config.toml
positions = "rope"
tie_embeddings = false
init_std_down = 0.0051
Each number is 128 + 24 x the weight over its row's rms, rounded and kept within 0 to 255. Layers, rows and columns count from 0. The size above them is the row's rms in percent of the matrix's.

# layer 6 MLP up, 832x256, rms 0.359, rows 365-373, columns 0-127
size [101 101  98  96  98  98 106  95 104]
[[159 153 129 146 125 144 100 135 111 108 140 104 130 168  98 180 121 104 114 133 125 132 177 124 123 110 117 108 105 108 175  92  96 155 143 123 132 122  84 121 171 106 121 109 112 114 126 126 125 145 141 127 155 145 107 183  48 132 140 119  77 138 104 125 136 126  58 143 133 131 114  91 113 149 112 100 119  97 113 162 127 139 143 107 160  69 139  93 161 119 114 136 145 126 134  83  86 114 117 134 149 135 136 122 121 143 120 197 127 167 163 117 112 103 117 113 136 127  96 170 150 124 166 100 147 115 109 164]
 [171 137 103 107 170 127 142 152 102 158 116 127 111  76 126 117  65 126 135 139 110 150 146 134 122 158 144 153 146 135 149 101 143 116  92 146 150 164 135 103 148 169 106 147 154 110 133 201 108  84 122 149  93 143 115  99 106 131  96 155 112 152 112 142 114 188 117 121 143 129 173 131 131 145 116 113 158 104 139 119 170 124 137  84 167 130 121 150 105 118  90 129 104  69 110 149 113 138 100 109 123 124 132 127  92  98 137 121 136 128 121 147  85 126  90 147 156 125 156 123 151 114 156 114 127 152 137 137]
 [127 130 119 140 138  93 126 129 117 131 120 143 148 107  99 166 127 171 165 158 160 126 109 130 106 176 131 122 100 130 128 132 120 127  90 133 110 118 142 133  94 111 107 117 156 131 103 127 149 132 124 139 120 127 140 162 118 137 148 176  95 124 146 163 131 120 135 136 136 121 129 107 150 129 165 158 134 164 115 143 188 109 118 101 150 140 124 120 112 104 151  64 128 127 167 162 160 115 171 108 113 147 165 120 114 146 160 162 160  94 167 119 108 136  75  77 120 169  94 130 109 135 125 115 119  98 125  94]
 [129 104 126 173  84 174 139  70 121 128 111 182 132 131 141 143 117 120 109 146 134 152 126 152 137 104 144 146 129 133 143 114 130 147 106 136 159 123 107 138 149 119 130 127 114 118 134 101 115 138 125 143 128 156 129 114 127 145  89 137 146 132 137 176 111 112 108 175 104 148  99 113 120 138 162 101  82 148 107 120 137 144 149 125 139 130 117 165 151 202 154 113  84 124 157 117 107 114 154 139 140 116 143  87 142 152 105 108 128 121 124 120 165 186 131 140 127 127 163 141 109 162 145 138 113 144 109 116]
 [ 80 108 109 101  87 157 143 122  90 110 124 149 142 138 110 130 100  92 108 126  92 149  92 170  99 149 172 127 126 111 122  63 165 137  91 164 144 175 130 117 101 107 114 118 122 130 139 147 137 120 129 104 106 137 136 147 175 128 179 114 110 137 112 102 122 122 172 106 166 153 156 134 155 132 126 125 122 124  78 138 163 175 189 103 165 124 136 100 151  80  92 128 119 157 105 116 126 141 106 121 123 124 119  87 124 138 115  76 160 117 163 122  93  89 145 142 119 137 121 108 103 119 109 138 121 127  96 182]
 [ 95 124 137 120 123 129 105 125  88 108 188 119 132 133 159 110 105 153 128 193 128 161 133  83 121 121 119 169 147 157 106 139 140 139 163 104 106 157 128  86 146 115  88 159 128 160 121 122 121 133 171 141 114 126 116 111 137 117 136 140 153 130 157  89 109 138 159 110 158 114 165 143 142 115 149 124 147 112  98 102 120  94  83  84 126 125 131 139 159 125 119 132 111 150 170 113 140  85 149 103 103 124  71 122 136 120 134 118 149 118  93 136 121 130 170 144 113 131 119 129  92 111 167 141 135  81 145 113]
 [101  93 110 123 115 115 120  98  99 128 114 130 109  72 114 114 146 123 154 136 156 142 112 133 148 140 169 110 170 159  92  85 164 122  71  98 156 115 120 107  82 145 131 116 132 137  95 115 162 147  81  86 148 130 120  93 185 112 128 158  89 145 160  99  80  94 122 126 104 126 162 179  85 128 110 127 134  96 129 125 144 114 101 163 111 139 140  85 102 130 182 156 105  69 106 156 126 167 108 110 162 156 128 104 203 140 118 103 120 138 130 162 105 145 173 105 132 127 141 126 115 130 116 107 165  80 117  90]
 [ 89 126 136 118 111 143 116  81 136 160  92 100 117 130 121 104 136  82 120  91 125 141 121 133 104 148 127 133 140 144 106 139 116 171 105 141  79 104 161 152 140 139 140 151 166 118 140 145 141  88 126 114 128 141 147 154 119 103 116 135  94 135 133 146 154 158 134 145 128 161 102 125 154 139 174 161 147 124 114 126 158 101 113 140 154 103  99  98  86 135 137 115 113 100 139 156 134 164 148 118 106 145 124 130 158 117 160 132 140 107 121  88 158  98  77 135 133 150 114 146 158 124  78 127 115 153 142 115]
 [144 104 103  98 125 107 113 147 117 145 133  95 128  88 104 148  81 145 177 152  84 142 120 108 147 129  91  75 138 123  96 144  88 159 140 129 121 147  96 123 131 126 181 142 166 144 103 115 175 106 113 201 114 147 126 116 162 135 119  98 126 118 125 152 135 148 156 106 130 151 121 122 147 126 145 138 122 138 150 129 135  89 128 143 112  76  91 112 127 165 103 123  95 141 189 158 136 145 104 129 101 113 125  84 122  91 119 157 152 146 122 112 140 101 124 100 133 134 181 132 154 144 119 132 109  91  71 155]]
# layer 6 MLP down (transposed), 832x256, rms 0.335, rows 365-372, columns 0-127
size [ 94  95 102 103 100 101 101 100]
[[130 144 109 124  72 145 133 130 140 156 126 131 175 127 136 163 156 152 150  90 116 158 147 153 167 140 114 122 138 136 110 139 121  62 146 129 105 136 122 124 143  87 117 105 119 143 151 133 140 144 131  95 192 114 134 143  68 149 177 147 133 147 142 110 116 109 145 102 130 182 119 162 149 120 118 118 130 157 130 111 117 129  89 114 114 170 103 130 149 117 146 121 123 127 157 142 178 122 134 153 150 144 114 110 129 178 117 143 118 109 118 142 157  92 136 153 111 138  94 107 124  89 150  99 132 119 152 124]
 [108 153 127 102  67 131 111 138 126 138 155 166 158 158 126 174  75 124  94 107 140 124 169 148 162 130 122 129 132 153 123 196 112 155 130  88 122 126 137 131 180 108 140 112 121 121 129 131 119 127 145 111 119 115 102 111 120 129 130 113 149 142 101  92 130 169 115 122  83 155 104 158 130  91 110 143 102 167 149 148 201 127 123 132 147 117 110 183 105 132 146 114 128 122 100 118 116 135 158  99 146 113 115 164 155 130 131 120  79 151 132 153 148 180 107 146 155 122 106  85 129 155  98 109 109 112 142  77]
 [133 111 123 144  95 125 113 153  94 146 142 116 109 121 137 127 123 109 106 163 165  80 122 141 209 127 115 149 141 118  94 135 150 172 152 129 114 109  98 123 119 117  94 138 106 110 103 147 112 139 169 152 124 125 122 135 100 124 114  89  95 184 194 108 101 178  94 115 146 128 136 113 104 127  99 109  91  78 113 106 126 102 172 145 112 170 139 189 112 166 135 123  97 155 177 123 131  91 112 142 112 105 144 136 136 165 104 117 161 135  99 175  81  82 167 137 123 172 161 146 148 152 146 117 152 133 120 109]
 [119 138 115 100 103 151  68 121 148 129 117  91 105 132 133 147 139 104 126  94 132 143 101 152 136 108 113 147 108 122 114 112 178  95 142 115  95 116 103 156 108 164 119 119 162 150  96 117 167 106 137 117  71 124 152 115 134 112 124 116 131 140  87 119 151 168  80 173 160 159  99 133 104 175 131 151  88 138 109  99 109 102 108 123 162 106  85 124 118 100 132 133 151 163 185 159 131 151 113 115 111 134 148  76 133 153 134 151  84 146 126 132 152 110  97 125 106 141 160 151 142 122 134 110 127 130 136 105]
 [147 117 147 137 153 168  96 125 174 132 126 121 107 135 127  86 133 142 155 129  98  90 130 128 114 191 158 121 125 162  96 109 104 155 123 120 113 165 112  83 145 124 111 123 159 136  97 102 135 128 107 180 112  84 157 107 114 131 144 135 163 129 140 109 129 131 115 146 168  89 160 130 115 153 134 143 149 103 107 108 122 137 127 100 139 149 148 115 147 123 108 150 130  78 165 178 104 143  92 131 119 109 136 140 185  92 119 134 103 113 143 155  84 154 136  87 113 123 114 140 156 103 103 116  99  87 145  90]
 [110 132 122 158 133 110 156 120 135 119 112 124 121 119 133 128 134 112 122 170 128 166 145 142 118 158 138  99 103 140 114 130 129  99 146 117  94 129 137  97 127 141 122 113 161 127 140 136 140  89 120 159 132 108 124 174 105 124 168 148 150 107 130 134  77 127  95 150 163 131  78 149 167  97 146 114 165 116 105 150 160 160 133 172  90 154 163  92  90 135 124 159  98 161 118 135 105 122 134  99 171 126 109 117  93  81 108 100 127 142 148 153 123 127 111 159  99 114 114 140 110 120 130 150 118 146 136 143]
 [128 131 130 100 112 128 143 109 113 141 160 148 127  94 145 115 152 123 123 145 123 114 119 132 167 125  85 119 159 176 137 132 176 135 110  78 124 123 166 139  98 152 134 113 144 157 109  89 135 121 146 101 151 187 146 120 114 111 119 146  93 157 121 124 138 122 116 140  75 157 113 163  88 143  82 145 133 137 119 114 143  93 131 145 145  82 118 165  83 176 134 142 135 120 110  89 118 124 156 164 128 115 164 148 160  92 105 117 115  94 103 138  81 128 130 142 157 155 149 136 102 131 113 154 123 101 136  86]
 [147 122  87 100 102 124 138 144 115 152 135 112 151 138  95 121 108 125 135  94 129 117 125 141 163  80 128 135 154 125 107 124 103 116 154 141 165 120  95 126  86  95 150 106 129  93 116 150 142 170 121 136 129 107 157 122 132 109 117 126  95 118 151 134 101 124 135 139 107 100 128  92 117 119 111 116 154 135 117 143 126 105 146 113 150  97 128 110 142 136 139 100  96 160 181  98  97 146 144 124  78 139 155 102 139 140 154 125 107  99 109 143 121 125 160 129 168 164 112 137 120 188 131  83 102 100 126 116]]
# layer 6 MLP gate, 832x256, rms 0.335, rows 366-373, columns 0-127
size [100  97  95  99  93 106  94  98]
[[137  57 127 116 122 166  91 122 147 122 124 132  90 122 130  69 198 137 142 141 119 119 140 138 100  98 153 112 178 114 132 119 121 127 140 155 123 132 121 143 113 113 122 117 138 123 143 125 145 132 106 120 141 167 150 159 133 128  74 136 135 147 118 150 120 110 121 160 110 106 126 116 117 166 103 125 134 146 133 164 148 151 187 108  96 124 122 145  99 141 129 136 118 136 137 109 129  88 128 135 138 132 121 102 164 122 122 157 130 166  86 137 113 147 194 101 180 106  72 122 106  96 122 119 179 136 131 106]
 [129 131 142  88 101 128 138 145 170  88 145 165 127 131 106  90  93  95 137 132 127 140 113 127 121 116 121 172 145 141 182  92 148 140 169 165 120 137 139  98 126 120 127 153 112 125 103 157 115 155 113 112 130 164 136 161 107 137  78 110 102 109 106  87 173 129 132 164  92 133 140 143 102 117  96 127 137 120 117 109 101 117 153 172 127 133  72 129 147 147  99 149 174 154  99 159 117 141 114 157 100 128 134 176 178  95 142 126 141 133 135 167 132 107  79 156 145 125 140 131 127  70 136 109 160 109 125  85]
 [138 123 154 144 138 142 180 156 110 146  93 111 149 132 115 129 169  90 147 130 130 102 127 126 127  99 150 163 155 137 108 122 145 160 111 168  97  70 129 176  74 157 118 113 143 120 102 153 136 121  89 125 160 145 161  92 123 119  83 156 143 142 156 135 136 156  92 151  73 145 120  96 130 121  97 133 113 157 125 152 107 157 144 126 103 150 119 140 159 141 158 124  98 132 118 132 101 101 100 129 135 116 122  63 140 142 103 127 132  79 108 168 117 125 129 130 106 113 118 159 115  97 152 150 126 108 122 142]
 [122 134 120 105 160 112 153 132  95 116 144 136 165 146 120 121  64 134 172 169 129 119  82 146 116 155 172 127 115 146 137  68 100 137 117 160 133 178 151 122 108 123 116  97 119 107 151  91 103 122 162 120  71 123 128 123 132 127 146 144 135 139 112 115 124 137 138 136  98 117 141 125 148 111 129 147 141 110 130 136 134  82 130 141 145 117 119  79 162 106 115 121 160 114 124 126 126 145 124 106 156 132 118 103 124 169 153  97 123 103 132 158 118 137  98 112 108 147 150 134  87 146 121 192 117 132 111 158]
 [ 96  99 130 171 135 112 130 134 118 152 133  98 137  90  86 132 124 180 132 123 138 133 134 113  90 128 132 149 122 158 142 130 126 131 102 138 107 135 122 113 133 106 125 155  82 113 107 148 108 148 160 131 130 115 122 139 121 138 140 168 113 100 101 138  89 177 177 130  70 102 127 151 110 140 112 130 139 159 138 175 199  93 105 124 112  90 160 121 105  96 126 110 136 138  95  86 130 156 151 133 111  91 158 162 161 120 134 132 109 104 119  76 107 133 129 132 150 130  84 155 112 187 156 139 133 120 110 139]
 [118 200 137  87 122  95 129 141 133 124 125 160 184 128 147 151 117 139 115 168 127 115 137 135 117 146 154 121 110 142 124 179 114 137 160 144 163 147 138  97 105 134 115 114 140 110 135  83 120 160 105 158 105 110 104 142 128  76 114  70 138 134 134 103 119 112 189 126 169  92 103 116 159 151 130 126 135 120 175 135 136 167 155 110  87 111 121 115 133 126 128 118  77 147 104 129 115 152 117 113 119 109 165  86  85 139 124  72 107 165 138 149 145 160 133 123 102 155 125 110 129  71 152 120 106 124 131 150]
 [111 144 160 131 101 136 136 182 135 108 100 174 122 101 103 136  84 138 117 123  93 128 130 114  88 132 103 144 147 124 144 154 128 108  87 164 156 152 104 107 111 151 148 143 154 141 108 144  94 121 112  89 127 172 151 132 125 170  95 129 142 127 122 121 106 105 167 123 126 152 125 169  83 107 127 118 101  90 202 118 108 122 163 136 135 115 139 164 167 118 146 125 105 100 135  70 117 152 137 166 134 140  97 148 114 138 113 131 154 124 111 124 130 129 124 108 129 140 141 126 144 131 124 141 128 186  97 122]
 [126 121 158 120 115 163 105 133 131 155 131 121 192 143 115  94 147 152 127 132 127  83 112  90 111 144 173 136 143 140 136 115  99 118 127 121 138 144 163 127 113 113  98 117 111 133 135 118 151 118 161 104 159 126 117  95 150 144  99  87  80 128 124 177 124 108 160 148 166 121 153 115 128 133 116 164 136 120 139 126 114 122 109 158 130 170 136  98 123  90 123 124 157 134  85 108  93 114 153 100 150  79 127 114 166 113 129  98 137 149 135 160 170 131 122 168 100 167 112 161 165 135 117 134 130 114 146 129]]